config = dict(
    tie_embeddings=False,
    parallel_block=False,
    init_std_up=0.0506,
    optimizer='muon_variant',
    weight_decay=0.0,
    lr_head=0.00576,
    batch_tokens=[65536, 131072, 196608],
    seq_len=1024,
    train_tokens=1158000000,
)
Each number is 500 + 25 x the weight over its row's rms, rounded and kept within 0 to 999. Layers, rows and columns count from 0. Numbers have three digits each. The size before them is the row's rms in percent of the matrix's.

# layer 5 MLP up, 1344x512, rms 0.0825, rows 443-479, columns 256-383
106:506484473484531509505520483488542480468528438516492509471515511469538473490464490507500455477493489514534463483510535519516505543473536523488464508475492472474501476522494518479487486484505446482527475493476494498525503527524491513508573477459561531512490542461511514486485469472495530501520508480488515477508521514496486517518487474473526490482462515529513496524506508492495465531469
096:507541491511558498506492480473481475498519477498454519522513493534510479510477537490540522485515515479546468523506499509508523484511471519500461504495500470504524506534464513509522495492514467485484498507492531492461539478484485469498490538501510481539480530472499524524516499506511496465470502496539429533491480461484458523506462522513483493544514508494463539465517491469494497550501
099:460527481531487496532491462505473501473483496484526473502499524483508508463471473500514485467547484512481487475495535495469508494463515464502496534500475485497508488490569528494538438491488474474493493465511455533500511505524525492543464480517504551510485507508479530498486514491498504537496501489498526453474488466502504492497540427505494524466494524469535529478501513468484533483496
102:520505522527489512507501545504484458514492532480485480473450529528510464509497468521490500511518432497539463475510490534515473516450498511488537484525426493525491462481537488449477497508540489493555429469502509547510473523545459507498507473484513546514486480483480488453495489481538519503468511533518505525472486497536490483469447529510497498487517486479481519443522492501517510524506
106:494482508511469499531548492446462482495460450485533495500505503461512508490494492514492513505478502511556532504487509494522549501510497541541497476521494513472459536527512525486493532529515491527497493512523513501505532505524500472487521513531501480476497498454514497487481508515519521513513522507500471492491528517541469458469486508517518464489536547466498472512512493486539496485535
099:463548473498542505514503493511485514502488527528576522498520503465552496515518493548485463493507473492498531467492493525503535483543527506480504488533479519493546492520507557501451490482474553529490453462466523479474483481492476526487475461506514514486530500496504485509538482546525479514471504516494550500517467519495470477491463486497509505494558475504458496473474449521515482507487
101:461501526547493472522481498514521479508518484473535526516508492477491466470510490443471520495539471477527437473532477541517484496496474479491455525501522473483495510514485512490493481529479486536515500489516474461462492515482458505469461507525472491485530519507488495481481505492511525534497528505503509522529469493481497505475491537542511541501522488514514491510500524529500490475552
096:496523496451499474509460521494480520538460538508471498496527544491500504490504486539517482475508506507539492455503513496482483478534497508518508502492521485484508495473473503452536477515528500538439496478521504494450524460476504494523504514525454530514489522521460517497519525516484489546542496500526518535490499514476516553482488503475476559511437499475478504463509464521491533526503
103:541536490470517534509534504481467491471538491460501583487518463434541529504495508491498476481502505515479472516464467519491528513541523479463495502481520495471503485509482504435508510452540487503529533509499469503490505487493512523504517482501487508473513549529487516486531493489499479451508455506482517478446543474506505485480521525452500476502548503530486455498471527525475463515461
102:489484524493517476474463505475511458474490510539537521495508488464555526534503512520491465496503485511549483526485526488522518484491571496481478496489472483517513496540498470474503494499467489479548507443496519489510539482540468510520496531481461485499530495507480467468504555460521527525490515516496473503505487529518528478523551499497525523536511499523490457527546544450464530504517
100:520488507489530479478521472528512503496477511538468474489530481488472480509501485544547450491474520472501517540483510477452464513507477455496517514551492508456529430530494516516547524495518526475512493494492524490498442505488472487486450478415488474537513472514487438480487453489519513502502512496474497473538489507507476528449502500509508521491473496484483495508524486507481495479536
105:521556484499496504501510466495513513540463508492504539517484533479524467483493516549505493513526509499469459488486501513490510520499507449478489508523491501480490534522493507503507501485512501477454494496502508516515509523519536516510495484489487507499545505494448492490498504512506509537495484467425508508492543498500505517515536514539483538523536488512501497503471558532546506455552
106:494432515541514498471498498483509494453506517497528476524520531494524474475512528463484500515508477489494482517483504509500513532549524502493478478456502429519543487482481498515493531494479512475501447498522509535483467522447483489529493484525505505516472517508507474473469546476513442468544535434504491517525492480499530509523478456544526443526476492517551443537465477511515472496504
094:504515492489516488513531477462491499467489497470453514517498514528502470511528527501495497473510505483497502493483519500465497527539531466483477518481457487455503499479489505469477490468491494577495524509526495463483454502506489561479533483464495480494507524526518467521495486487519504505487453491553568489489477518468477536499515555479545500515470538533532504487481492487481474479479
107:529498490484480519513495564501492508537504501464502487501501520481496492489492482493535486526474441486505525475472507528494523463476518495548531505435502498489517505502497497500502511499492464490496529547475515450484494486506474515492485510535460509481496467451502529538506489504496493515509489476494453519494486509511508527470487535507462480494491468510467481502505470452545471486516
092:475496501448443489486486540467473509488476497533517477516469499461512492527525539524485461524513467487509535506522557486515465501477499532501530519499520507477480520501480423497529467504490464510499515534519488545512493518488526482519499496490534511487501502523550482508509503503472514512500505514495511496527463501483472481490500505484508489497490476472508499469531536533486531530496
100:538526505512489482517515456489480509520501513496551501484500503491462486491503529528503483490518470536530490526482482505482546511523500471472506519463465502498523496499500497440557518523520505497537492511542529534517521531485481442531500482529487525512526480500466521498532505463526512486465475486480508463507528489524516503481449481500503493498513492495492476504487487487506521497510
105:446517501520494506497494531507494488487507499490501520502499497556499470446509480504514517497462507471485501495478539496458479470518480534523521535495515518526540546462488492491532491514493528495507488486462482517484491474512460492535512476482528483495504487435547471472470518511502512513474525459536490480511480511532505517512492512483504533513501451507546497490491505489441516485554
093:473470510540558486532494466499506476529519525482522489519518457480452485476507537520507484457492468496453493525452537489490542532464495534555521478494466487518529483490522502498521506462476461510463490520523451485509518508496471460475551495485511462485465513556518474529491481533499532495477458494529527511486465498462507511522510480490495562465486458547539496561504528463498494520521
095:535532468510484510527469538542462459497401491504533512497507493514523445450483501549477480490502506508492513493464474460494507489483511544460545520517458523535539522504525530530498522484443513484464513499492503519482529492487504491525523500510518501515510487508512498497544470446501524494489495492498438494511483505472493503513540530509488441511459516484479531503503504488561503467471
104:488504508499501512488465509538468488522476482520512501507558485536503488473541525499460494554499505484506538498510547488504498523564495505455491498472505462520513487499468518483505495502460500472468501498477474517486501494510544521482484497505495506518473514509551545536536529475513496484484558484515512465505508487452499451480507520492525497499477506491437559515497517507508492460559
100:523492474473517472489508507506517519470507525487493504545482468461491497508431474523512502532531458485523494504467445535531527491527488499505462494514514519528505497493539501493487486533475513506512513516490499514480521495535454507523496481499461534481468478527480514478494504564502505507500584514492470475513495499499471509498526482483495503509516499475486471499508502484456503478503
100:513535494486514491479517507499457450470440467485458496494495495553451516476499510516476472504496531499457492524529478455483480526464483533495556478460537469507453469463513478470455539546475513505527547526535521485497479505499513520501497514477476459468529509505523500483474498448549493486502522508507451522461498482463526467475511468507497508483511518523498510489477493482493503497497
105:474515501486485469478455446509493504497463536504458496499518487540513532497434534492488500530515461503520493496481540531513435525517462517479486491504521491524514526511525544505476526517504501462517464522446493490466509544515527496501536530470474497535457539499512513535528473543483498481476479464519523459516484546506518492468534523509520517478469477510482497517467532541507522587509
102:515498469491514499470468529501497518454490520526507521500517483519546547458521517465465474510474516512531543481537498509511534506488528489504464516501541490525492529516526475550504521503486498530525492477479522505490552489493483448486496458539520511517501495483493507471509540468532497512459478490535484511459505526469475484513479511539506547477486509497463499539514494476526562479474
098:483476502519458543468487510528498494488502520513525512530474535491515521477529489501484499504505459543523474523459501490466508456513487485476548496522502521478465492536507510525486476501513512459484489505499513525518548520510442521511510502497523478472519500483458461477495492482477535527520519492500513539505518523511528518506497498495477461508485532519486479497499439518553502524520
098:533501461461551554464534510504492524458502477492506501521493527476439500462506530494517488519520525482521547484470525503514467502488508513518460492521473511522488561522480527477463483492517518461548511526485520524531464500460529548535502481447503494465503467548497469489502538528517522520495489474518500538502490513482478449484493495496494489525503498501531533505541502512531510506511
107:518495489468484469508478453463538523489486477490501495519498461493530455499492534472517506481494504520531483495505443535516528475482475447508509503493488497501497532484480515523503523510492481496533532493470525449517531518496504468499509491470530508460529514508441514474486465572538494524509541493513482566527489535512537528498509519494538503434492495475488462476466517481467499531550
101:524526528485518504522500530487492470479475463453503515499500514508434477456493500493562498525522466475517523496485481499541466464482527502495502476482525524521497451542548499490475537503537467504521495505574524461459529535501488514547489466509502539484525534530543495455516484476504497512526498475507477503513469539490534514491509519529525470501520439486483478488465546490554496484513
101:491501530479480498502496480514461522481502492520504455451468502521462487499501453505496529475500500462490514487495507512493496505510540490503514507499484504519509475494476546524547459497517494504477521486499526511486503483503519474532521533535455483486491496512489478503496488529519528464522484487495519489516511537488482464470517551453530501511509544498475508525454489498525474495519
097:461494562533506462487476501478484485502490513478504520487476502450438474532528510448519530464540507472475476535473506478520500514490499508529465452529514480504507485468490522505474513509500481469506539516483507466461515524517534490525507506536485488459515487487479456501482484483503482474539491459458457493477521533532449468507530517478495504506463525512514485565494484502542529477484
102:494487520474482515503533490492505471504444498492514498475510448516499493488517488506495516528495508536490489468521506516556505499512498478486500542514490528508515490506527501540473509501509445532492518519492482506517535530501442529516525505483491500482496498518469499504521538522460446492505505501497547497476454513483537525523561496479541509480527501494444476521509484511476515534504
100:504508527522494537488525533478527521479500491505513493497475502488482515480519507472508508502510522505467512474534507510481510496482485487463487526482512525511511486488544497518492489487515518478503500478484487475515501476551438476509540566486491505514529536535516479500536496533487535545520487527502497521511512474491544521495500513488472521473500473480532472470478475492479499500505
104:530486473518527485532479539499511454548461449470477512480501473532470500527495487541491484461478450488480512486523487521519464481499524515498455485499515516520524514467509477501511555513497508522494498517478506449478519490479564488495533469485526478511461500489541504458545495467469446531488504522442485471455485486529448490492512532502517486447565511510495500509480478504521496516537
102:485510489564471496599517485519505460469472485510455512478494460504483480487491509492483546460513525480479503494552526481519531527487489553512478449533529520554534497487529510473512516539471459526473516448526491490462496513436491493497535504528473509463481456496510480518492478523501500497511504521420499531476515527463452477522475460479472499529516459516504514537510479490499530511491
101:476489578495462523521507511495476543464540498501517504527514492489469481459501493502480508518484461464502507502479529517496479485528455492489499476493498506481504515512534485529490535499519553529496490524516485508464496511552505502503479472535505460480498472452501519532489468527520517521528516491483536466519546495506475501523476452530511492551503481510523509565493503528453513542472
106:494460501467517489466502477507486535482494473488518502509508504575499507512507468510503523460502432502503485503533435492521551510502483476519488462480554458520473522522462455477457485491518477500497569503478519548531510535484479492512511497483545460510463525523481433518497471503510489498531498461509507501506487451517496455476505457530518531500492507484493499525500467505493513510443
# layer 5 MLP down (transposed), 1344x512, rms 0.0492, rows 443-478, columns 256-383
102:498520506548559536482483552515488539486520505522523480511527479486509465535529500509491493482556487523537468520447551511505495519477469480516518505485527513477499463458476520494474472513498451532492501526527457511495484486509475497488498478501481511523473525528468526503536494467498505508545498481488476508503467514481436447510455509517515543535515506485513447474530487505505486501500
095:485489455503496467506502496474477507456513536491510465474488468500534476513566456459515501491510486557478511484469472508488508498514481529498484486517507515537496547451473510486467457501480496530487540488507516490485523495520468461503504479512486510507530548520551484444503450457480489482502478499495489502533510503488500494490498530456529512498503516494492511479464506551516486492509
102:486487493495490485472475505510491528517480497520524506486502518528505498500496528507540485509491503496491490502483486450495543461496540492507491554518440506539503516565493529486513483553528536452505436572502510457548525510471513515506466494481511510538494509494539529494565473524504508456473540524497534536518516490499558487505503515459501536498547485492500514506466518545509526516475
101:471521468505515539504548433456492472497505509541506515532514514467523535506455469523518495500516527506486524511441540472508554559509542459531498510522511512484476532526483474561546522509484472519483509507507478504478489507480498533495509511507510548505460554516515481485478473456495512485498506544513480502515498418493527476443476519475484519517488539547482537480530489493545516465487
105:506498513463492468488498502522515497465454511481435483512529507505501490502515532518499498505517486530502532449538507456452527484525469534496463500501496513544492436468501509466504503468491499469521492491545506516504490511465515501459486505499526515506496465534485465487493473490488501508523503518504507516479481478550476500486509486524492484475483505516433491475514470518477469541500
097:506461484465485486480501512528439522501515458462451540506500492506487507482497444466503528496495520504515487480529526481493485505486478493498513477497486488493466556492487500459500504499515497511483503481501517502452468474515502506481546507532502490526496540538503518495479474487501529503497486488504513478497508495507499512534451494498537507543499470506466528519513517531518513523464
098:528471487495496492501486505504540509480451562488496527483540502515482541472474491502540451560504511522488528528478491491514500531519531512509472493515494497538484469493432520459545529447502474508489513506547485484505521497482517538495462456515498488509481513471488473494535516488494472499470533488494549479512530477478505490509493487509552507506496509522507507505494529468528483513476
092:525525524530473457490481511480499489507496501489534506521526506515507548514511496514500456520453505493477544553490524531500474449502521500487488465505522534521457477521499513486544492447513445506513482516519508485539470525487477481534487480559482500533464499473484484501514508503500506505496533547509488461514518465512507551509505487484528513508486492462501507497479482509487489471481
103:517474472460522544508440470477500538515511527532508472546529516508463516464521463502520496460541481522521456514514485536481493501514441478478522495481494451492469522545517505503450510503561503477498534518498495463544526507448503511525509453541548521496528493500470493457489509476517486509532479487509539488462516503496537479544505505535508525516498492487499520508464486526488520504439
104:545539493476459495531452455503527526526505524475486496514496471523546497464531502491495515460512494494533500465515532472505456492523480525487510506485496506498504468546513507498455466481471496499484481463458510514501495491528530505509524501472546483475498486510450492463508468497497527453468496480485469508488471506571436494492535467480545505481504517468509540500500512442470524517515
101:512476520524547497539530479502510508471475489475520492465495536494491468492514461461511518502459533505500519499499478498538523490495494481499500489499552498485512474440462498499492484508463524535502506516519520486518503476516510491451554516545493526512519533532520543457503481483534481523510521500521479468496461516498517495520529509500473498553529555521499540498472536473477470488533
102:511518541494479518500492506527490490517472518475503527468476493550532550518523517489482447494534502505515501491472520506473483476554520479534487497487488531445499519450451478508511516531559459527483524487485520499499507536502473496561479485480482497493540544493465519506510453513514531494510521538472448482517514445498491532507478487474474528491517450503461500512510469531494537456496
106:472517468468517513509501505545517457508496496482503522534464458516454452514502480494511512510502471494549505496512532485478504523497473510471554497528489576550536499468469543497468500492466495490529434522483463537490494477516514503517531509469524535519506491510511525522506451512499556475525462464483500507498503459487459477514477509511474461535509477494503476467478474470510501459480
091:497463535490499489515480492529533485517519504511505505465488447485520522476506489463508518454499511515475545512496533495491466531485487509534518493558483462511514439461525467530494509542495497510511449475538494522506550500486506514522457496529482516483525488504516472527480533471502480478522469513467527505483515517479489484550487488535537506501530482504464545519557471511502497530534
102:510474498530522479510511468528511437482482540485506478501500527457507547498519524498465490503443506540490475525460504509509502497547512496491526524540503512490479534492504526496514484535488523469504486495450505495536483498505477509495554525460507512465470525496484477480500497510488520518568514492494469516533497510492482513508500459512488490517492515488520515467517449541496496489438
096:497516487495464498471463480545516492496495550523477482468460513511470489514494487483489512466487577491487509496495470530516496481537540510515517496481497462506525481512508513505466524494489527513508568519501546465489486505538501485488505533531524490526481497525453497499516484519510495444492515531471517477498496521540479505495437495518527454480506499488518491513495491503442519445471
097:518468488538477509512501507502470474490499498505515465500491486514528494472543534515461452472514476487481477555461463494494506530488458524528505506476524517497545498510473478523478523478507507517443544541505532492513503477475480500485496530523514476545504491495514501490472489530496482439521470547477539518514511502487479528515510476514519507528474485543499514542450478520508514519456
099:476501504490542480455469477465453492491494493515504517503537493460472499490533494488484503480469446498547544519518487521461509538493528553446510497457502495494463455490487522502562476452529520512478485554527487477474515476506482483495512479441485498457529494469463527466466506485516459527521528474494483486502526458484510477535480473494498474476501479472546496497477494465530458507516
097:513500490465508547497497536497525514478525488512483495556464470506532483499480452497501530545481520506488477506487493486446516526539513507437497497477495529534524477507481508485522507444484482525505485554511525506499487501516531489543519463545517523534503495480461489468495507506506467521508528508504482526497515450509481474467522479489515490467465468486465504548511482457502493535457
098:498494530542475488522492513473510515475525517499497506480515500474526468497463488507485494522504475534511496485486508517465505549475499475532532472479516470497498545494499549541474526504505481470490507457482462515471492531484500522497546500522495532483479493514485473520524542480462498513525545485500508508481491511491491480510481507478498547489514434498449487483540487449537496505515
103:499483475489536490483500538471504497561500546512532500524533500444483527500482507498528512506547478496491476522494492499487546508517505501563533499518486511501492458478492488509452506527500534539481510494496479475506502527513503442510510474482480508526505516482545528465526456503485531494475547477533525516519481516499477464518534515504498509491546432524512485534464511502518508514507
102:457523539514478482496496488556539527488519511508481509493495527460482509506443506481526475544492487496510499500527519510511504494475517520467486475520541518499496477526535470526455473494497512524527505473530516559512484508502477515476504513460501484486479513478518514458494462532459501547507510490484535500468516513510495458480490548470550498500523503474472475505524500497514486515488
102:556507487489536534469523478482490455476496476493532535524503509482500483521488511499475500491486500480461452510497483527520492509453500475489484516515524521474494465505513488541490497539491475489494412501491498545522483466507551533510523503514453489509504536518491540508479504521506434492499464482473492487518482531518527535542534505493498505511508508509491503488484502497506488550522
102:488530502504473494471494494476525507472480474482505473480503465559519492508490477480532522472488487509496485475468481495484486498539472481509503518535461493517502543525565470522486536514519512518500506486549517495472498452486527498497508520535466528495512510508477539479483531525467517532461493522524498464492505503484491514507544489516490519571501502517471484490472547495466511528469
100:506513477471493526508498442496516492487509488509501467501503503503510541507522506515500471497514463519463483505507501492485497485492489563528513505511491520508471463517502472464468470533509486487520460493521469548508501481504528449497548472501472538503487518479490451552484475473465470441502512500463505477505500484520554502481544521486467512531509474431463460510447521526506466512480
098:503454479523529496512435525504497526505504488497522467536491522509495497479494460512529480462479481484491480482503502499525485521486525518538491491513532471483558503458482487509534509455505485514469482489517481540490485503491481488489527497534513478548520465490512498457524502454531498486510510482521484484514497477463482509529535518486485536532494475507515498476513522525506518514487
100:498542526487476483541477478449509480518490481497530525490491495480475450470505519534528543428467461556511523502510536478474515478500451514478559532495482504506473539516511530498515521513449505554526507466470482493498522495458528462501517502503507508475488482517463554473489524510480474497477471507456533495495545464482536490468520504526494502497448456537555510487478493499553485480476
106:493496527492479500512502491458493500507508466560533511497452438500550456523494465511494483502461474492503516475532495495454541511502520492531470528525510511476480472499530474497501469490546462476501568491491513493511478540489494517495516463507512507461540475508495508509508448468516488545515510478509498485508471523477480489449547453533497525532545522456526496453498531505499496497549
101:501498507471530489538460475527539527505563474546517520559525537480519440475470515497463480499486490502489531479550510525490556473488463456478485501488480478487513519480487520512482507489484515503477511468513542550472508487534535542513510538482544524494509523473552516511512457471516520492481493474495521485493498505479512509481502490511456491489450530466477494533487492460507464522537
099:534498473526500499493520534482545471543479518490487508494563454475514462475505508516517461501507499535498520461537476447500534519502483515507501511497506496486553458483538472536468504506525491525518520477503521488534503506473480485490505475522474499492566479493516510509486517472537441487484528464484500451534533491517542465500519488519497521489504515513514471518518473521492476511519
099:487506472507565493457453547491461494494498452464493441548465489517526481458484468550500468532493454541508497524461473504509513495490498467486489498468502496484494487484505509506489496478503464507519525462514502472501492498489529508493531511533533505494537498501509501471519472464487524507493501495493493493543466491497489531508525482482502479507494496489516481521535518495501516478486
101:479513487532509506491532498471543471474508505456493501537491491499503494506495516483505531513469524513473517478511509479502509480491514462454499487521508521522498515535503472509531526480498473494495484541472510503467496456500517476489515553508486474491485517508477508486496477475488514448505513468489503511536513473582481504468532469509497516465502520476499473466498495502484479512536
101:496528502504541491522531485532431475491468538536483501486530530517486560488501464494524535490497523475470516496519514478513518486519552519525513520504505454491521553484483489500436501545507463514540468537470496473499511527518481508504486530476448471506510487511478493499506511498519532508449423478487532501508505513476500519479530499469483461485530493516484457496502548509531471534508
101:496487481479539519460468536497468493538491505501484511543467501513489504489537482494513463461546479544501470501474488530502473495498513526542442500469500469545442491535547498522517483535515452509499530549497476485512533484492502519521530530491500476525476493501465481514523541486473514489511495496467511512446512475516505476510509498510532524534542485493529516487509505540529507519530
103:521519481501503509506509510516481493529546514536501454476483507521460490476455482488531476508505492531477548513540488516493517513523502478507509514520517498482541480535482497546499528462501494521499497528540528481428471526481497505502482503502534487553489503489471478518503515497486514554518516495515449484544491498514546511529461484469492474483503539468474521499534488522418483449473
099:511511513499519519487525468511437513471469528474506502494509496483543530525476476496525462464497521506525469503483471518512463471463512541524532453484480524469505490500492504495478519464507451492489550495475494466513530483515500476500496492499525500517493545494504518505514474483463519518468490495530470491492430536528491513472461496509539470535525467496474512475470509478521542473523
# layer 5 MLP gate, 1344x512, rms 0.0783, rows 444-479, columns 256-383
095:488474475484516488485528478508493463463488471492500474498505523520475456519520465483547497525510490471479512492487484476530514561519516523503507516527485536485488526489508534467497516513462540536460518463534493542450492542520488513518470513530503530459501505527495506501478500457527518471520525478507484503487512535528464517492515506511569493494513473502493512472476509506472498507531
098:460561517514508482494495477518496511495510511498515541487467509517538508454512528481514546486532537483543544486525498527546486502548471519499563514528491487448511463509513492470519445491502524501518481477459436493509526520523503477497477501457509502502491536486543520488495463501496501508481503547494494532501522496523512512459515502521541515494478453454528537504520501503494465510499
100:503491478476486508494575498508506518527484516506474475526478478545452519495494483475549463520491500496516518507469499506525489502516511510519490501523471519508490513492501528486495455484464496510492498475511544472495537496556522492481463492471456551523519497520478566478485499491517518506509473450497514484536491481553481461490520473479506485527479476514514473513499503469525531491461
101:506501545483568478473535464485478471517471524458494491488541499487494470497509504491471532511509496526486486455492524461498504536482524514537488471509497469488500495520484528458484511545492451474496475542525503499501534508524501495529477529536492510505499578498461479553489514506498518549445454501519515448509507457509544518494518490520469460483514436495506484532437476456491529543487
099:508466527480487458530485480522491508517490477499507511538486574522528492472509504485512517550552498488483480482469450515513463506526527473508459496488463517542510452516471500501532477486507497498491477547533484448537492483490516473474501457466507469478496474532492465490501516499499509515583507527515546486496515521550546519491552528461539509520521526472532537449521503502464511528441
096:536534475493529509488502505519482500483500535510501488519475500515492476531483451526502520483510544528504459488470490520502476492506508491501461487527498508490563483546467515453491473500479528513508469484497505472480479477467517536484482513505490470450474460489474516484534503509522522502478523511515529494529518455554492511494448514503498504458524497491545501558503513475461516567486
098:496501532561490499485477484491463502519523490541511497468509482487509470481509513513502505499501502513516541522505470478495480537466545527468516539520475551499493537483523492465508497479518533501483502532554500517525471483474490527518470521499493487477468521528507530497476494509506544483485486485506506466533486448516502500484528509489502478495511505487516506521499515492487497501488
105:501497483523496527486534505490526517506508538498462503561516516509473458472472498528514497526497569508513509509510480489526486438492499499552514465466497556477494481555439478515494472543512451521506491477503489505519523464514498554537519450492492500506500518520510425457493480493493498501479493497459510488512448467493464513458531502469433485515521480490446492481520489533485474492481
105:477525544523505463518506465470513480471461501473471487455518531526478485491500457480493523531476489467460462486457500515465514516512534500490507482468511527536484512498529462509513511529458494544496459514477488492532531509517501492527478522458487547491498512491529513492517467535507502516459468454481531513552559491481481511501546492481481486519505500530439521495513529484515528536500
103:495501527517492505466506517502531508506475528485511511533492484492515510491503516498545511555532454499493508451518479513499520502509535480536514539488508456508544509487504474557508511510464482472486474475517476542520495477485517504504506478499471504469467521482460445553487469500490527510541480470489540503542538494505514505495530491504464536472511506467492507500496472487533494513484
107:542472560503487523468493471486474508487507496495474452487481477502461457495499439476509479506433470487496490479462465493487498482466486528478499561464514518502529532523472483483520520485497511497459525540528462551494481552525506507509563476482477467516531479482483498467511545495490473475514469496501495464547509475477491459519546499536529524503470502460475468515451516490542477477545
105:454564527497519503495496545509483485536527490485495469469521518470469552435503498514473484509495497512506497521474521488499467494500499529483482483524548509470472445499518501501473516516478479565498497496517532496508472503510495506477550456499486501510494463520561471564509535505498491493511500521517519557546514477543500465482516546515526498521513513491444551485465518500519525513512
091:482500513507526508500532507532486499506485501497480450537494498472522502474509472515546500488539518527510478508458499497525567478511522456520495486482526516481481559530505488472476517512460546492468461463515483514530464508571483510500498491499489448472516530527495514471466537511512454489531445461482540543513505493508512467478502498495508450472484515520484502469489571522505502465527
103:488475536499519512510502492506437522489529523476469523470515457505524506505491512534492499496481517476509496509485519517495488522513477529500463484470519476481511538505514516539509432490574523482505502487510487473492480525499516489530489447523514527516480508535540489525480516527453493484458511511463516492498527533497492503479451497493502519480457514507509448500515497520473503505504
096:464493475464473465550530528485484493489505466501517515552478459496529511505489527456505454497458494487480504523541524488498469503488491541531521484478551513488476486493458480478502446498476469490492524494531486504552484528514481474456482500502481507476492494542492535486512473483496458512529515468464486491483505510463500460532493485473542535481458511499489497486511498443472524509443
100:469491528533537525487510497538485520496517505503519513504497525505519449518512501463500513485494575512487454496493538531507521513543516481458522455518514507505519493466523512511492536477513525502499527509517491491478464496515514510472510468492470483472450485497512488526528497513473502509530497489488533476455518540480485472500510474536492473494475492483478479505480480479507491515541
105:551497525447506494485490536507505538514479487496482510467512511492495484500483513519473509532541465507487489519483518507538512464501541505491484463482493463457512503544471468517502525539514540513498530530516499442490439506479485518487494503473497527559486532520487476488480500514503481531523510471486511511512475516499495495508472445496472545502473484469451499478538500489469528503509
095:500520525540479478507478511499521480472512507506467571471519498507465510511500499513508487483479502487491497507473528508495503492479493479540503474483466528513548530487503510491489486470499550553497461487479494520474514524526490497497516521510449466554445491567502525548484496488485519469483500534535497479467539453514481515482546515540508489557497527478521463500545517523519521485497
098:466483428499500505472505476492508500507517530501477455438550489495467478503504503519466497514531501516434495547505493502482483511478500486450522512486510506487496542519473489471523517514518540492515485481497507524487493513488461465456525494486514535444503490536449498493520512494504476523475468485534484536485521489552526478532542522497535484489499519493452475493477497487513473442552
097:513515532491534456514486537498533492518497510507510519522455527518502486534537519526457482552459450478512497510485476460555503498490509531501487500476466503446490534523549458535465509512487486470528494512498468486557473470449570448496488507524507492527525467527523491535532496521521500487465482532527518470472555519451477513487515478511497496458484453469478458459497462496516484497512
099:576483527493491532500539466535498469531519537482477478486512507530481495522485489549491490506439505501472515490502525482475471499524481545508513528522533515485428499523510493545495472527499472550528520476504492491513505544522513492449460480470474525486499431489514508498475509499510475540488506499477508545518501515533483532502506513470488507489499519472512511484493513488473486519513
101:478538565497514511527482472498502501512513498518521470535526492502479505535510521497478502489447481520476493491514487509486464466497501497492492449462540501446439508445491493497470465476467521487477525527558474528505506467501558512490547480485425498470489507477546490490438543502462525509492484488488502460501537529506520552486510479491483469495477488473530520519517488491504488515522
099:519538499546528460482504480468479501506503518514497500480551475481503507536485512501502487465537460496491500510546520536545477473504520497537492462510483489522494478488496472498504474505503525522483455483462510447491541538462508547522552472445460486479504550522543553519529504535472531534483488491511511464491475561537516524467534508527515538538525459515507480508498542473472495565489
100:510478512534499473513495513514525489489493509501455504526459541491490503471508498473531526514547508501469571498474496526545483523517513534528487476470464520499526431499535479518520514515470483473525563510475496477553479494501550473478524481501477500493456506492488470461481469486514537524528503504492473526478496464504495502551517496526483490501521477519495456512489541489493495533478
102:476511505559497508516456440515499543509457548434489492490492502546494529514535507518525473482504543500499555490511443487563495484493500496502525548441479516495481471513500473515502483489528498499515506460528489560492490474496482498510539488495488481480474484476505553501497513540472507502525551475521524514489503497486505508478547508488470496515505523498440502542532493522483532506525
098:530516533523453507513487455486507460503540496493527492530527497512508476501496582496491532495510449478519480482522522497525532500468481469502514539538476461527496512487487476508444495488503493508516496478546504507526458467471460485531473508498528472478493484527511509498496511466499507481507546505491482529494499472526502499487483510486488496490460459552528513498522511488528533528454
104:474449492519515502490481464494528498512491472526513506518494466527482475523459479525488512492466510569532465498467494523470497546527513494474501495467503524511471493482553462533475500497547461523509491446490479522475499530496477524488466482520516471472511497511537493489515518520512505449508499517529471509535493520520522496494494512504484475503457494451492510502528518467515531519492
101:509513503476511470490498442473498488492524502523554488542467543523514485513487511504451495512472497492503457500491521519511457538519534501480484512503495545534500506483560513475548524460513505474531457487486492544466503510526451500476477539468486467468492509499544505525492522502507525518501515546540489470507492495454517472507464471463546558504515523483521499529544501474460481492506
098:503522447444508447450535522484499461501497533499541543477530472482446526516459521515527501501466489518454508495513494536517474490479509454472509495500522505513494476534489493517495494448497522498496551482476517517457520501524509490484489508492486486525476480530465549488487510486522513522495480485496576569499505548481503506515518480515533470534481453493507524497474507461480456488505
097:524493500486494489562527516473489501499496502507496485485497549508514510507496541500535531500501450465518506470493510501473475465504514511436506538515523559486522501473494467475486521519497541500513494521522502517509505525532510468469516475494494537487455515541507504488531455500491465510512514507515495512497506511495470451500486482468451481494497522515482507500527535479511490517480
101:484498560545526517477550462500490510490529514501497451542459516491484498506500511506448492508449517474468482534516510504444509495522517546542483554486522505507467487520480440540488522515510446497484490493568495511509534506511509498509499525511473512505512464506504476514462533499532499503469505514445515535544516527492464515488453507508504521480524499482523503515477503464476508423467
101:504516513497466531545472473487507519501507524493540524516420549500498563470491504520487549489518496513480506527492446558497494488498501498507494483496497503514472502490473469503535494518505473468533503507499507487486478503534515527504546507526507493501544489530458505481506489557488517518531499471524507528475528491506503501476520517479487479440486510528520511467513509492501473512492
105:536508516488520531548516453528478453469517536492431504456487529520469484524512467486531520495576516521526520521469471507528518482483509516503525473529466526524520483555512469504493486533486481529500497519504523524528502485532531520497490510483508471496502488500484439498503524500511512471457553491455498489468499473495477489498499453493482511514499508475498497464518526509494484462507
101:518528499528501484491523495533510503484508492518528455533509498503517518467486514494528463496505531458489486542498549469497456508499485496501462520474477521479525491494497494480506540500463511528449516486480502510539494496500504526471513534486494508446490506497520507521511477523505525463489435503525514551504510500550470478490473545515520511546480500528527485479505511460524492537524
102:518499532494539482428465423519547505489499468564465470512507508498486513512471493496512507414461549502475522472462480493478486490551535505503522495503516469494500499538518473489454523529481534503522502457490494520503540519473490504458532509560523523466451543501513524483489520531484540531479517505521493505493527504522490526497532489494491490460496523484481495497525542480522541432538
104:545464535488516469501545551521517516517474499515505494485510520438464496552493528505525474492519495528515465503561497487498464479478514504489478511486483529481496509509570500506492475529497473447496543505491525462533510509515528488515512513480481500463515487498471525525484487501483481465516489521489460490492509485498474498482478544520468491502508515502478487497453531536511543477491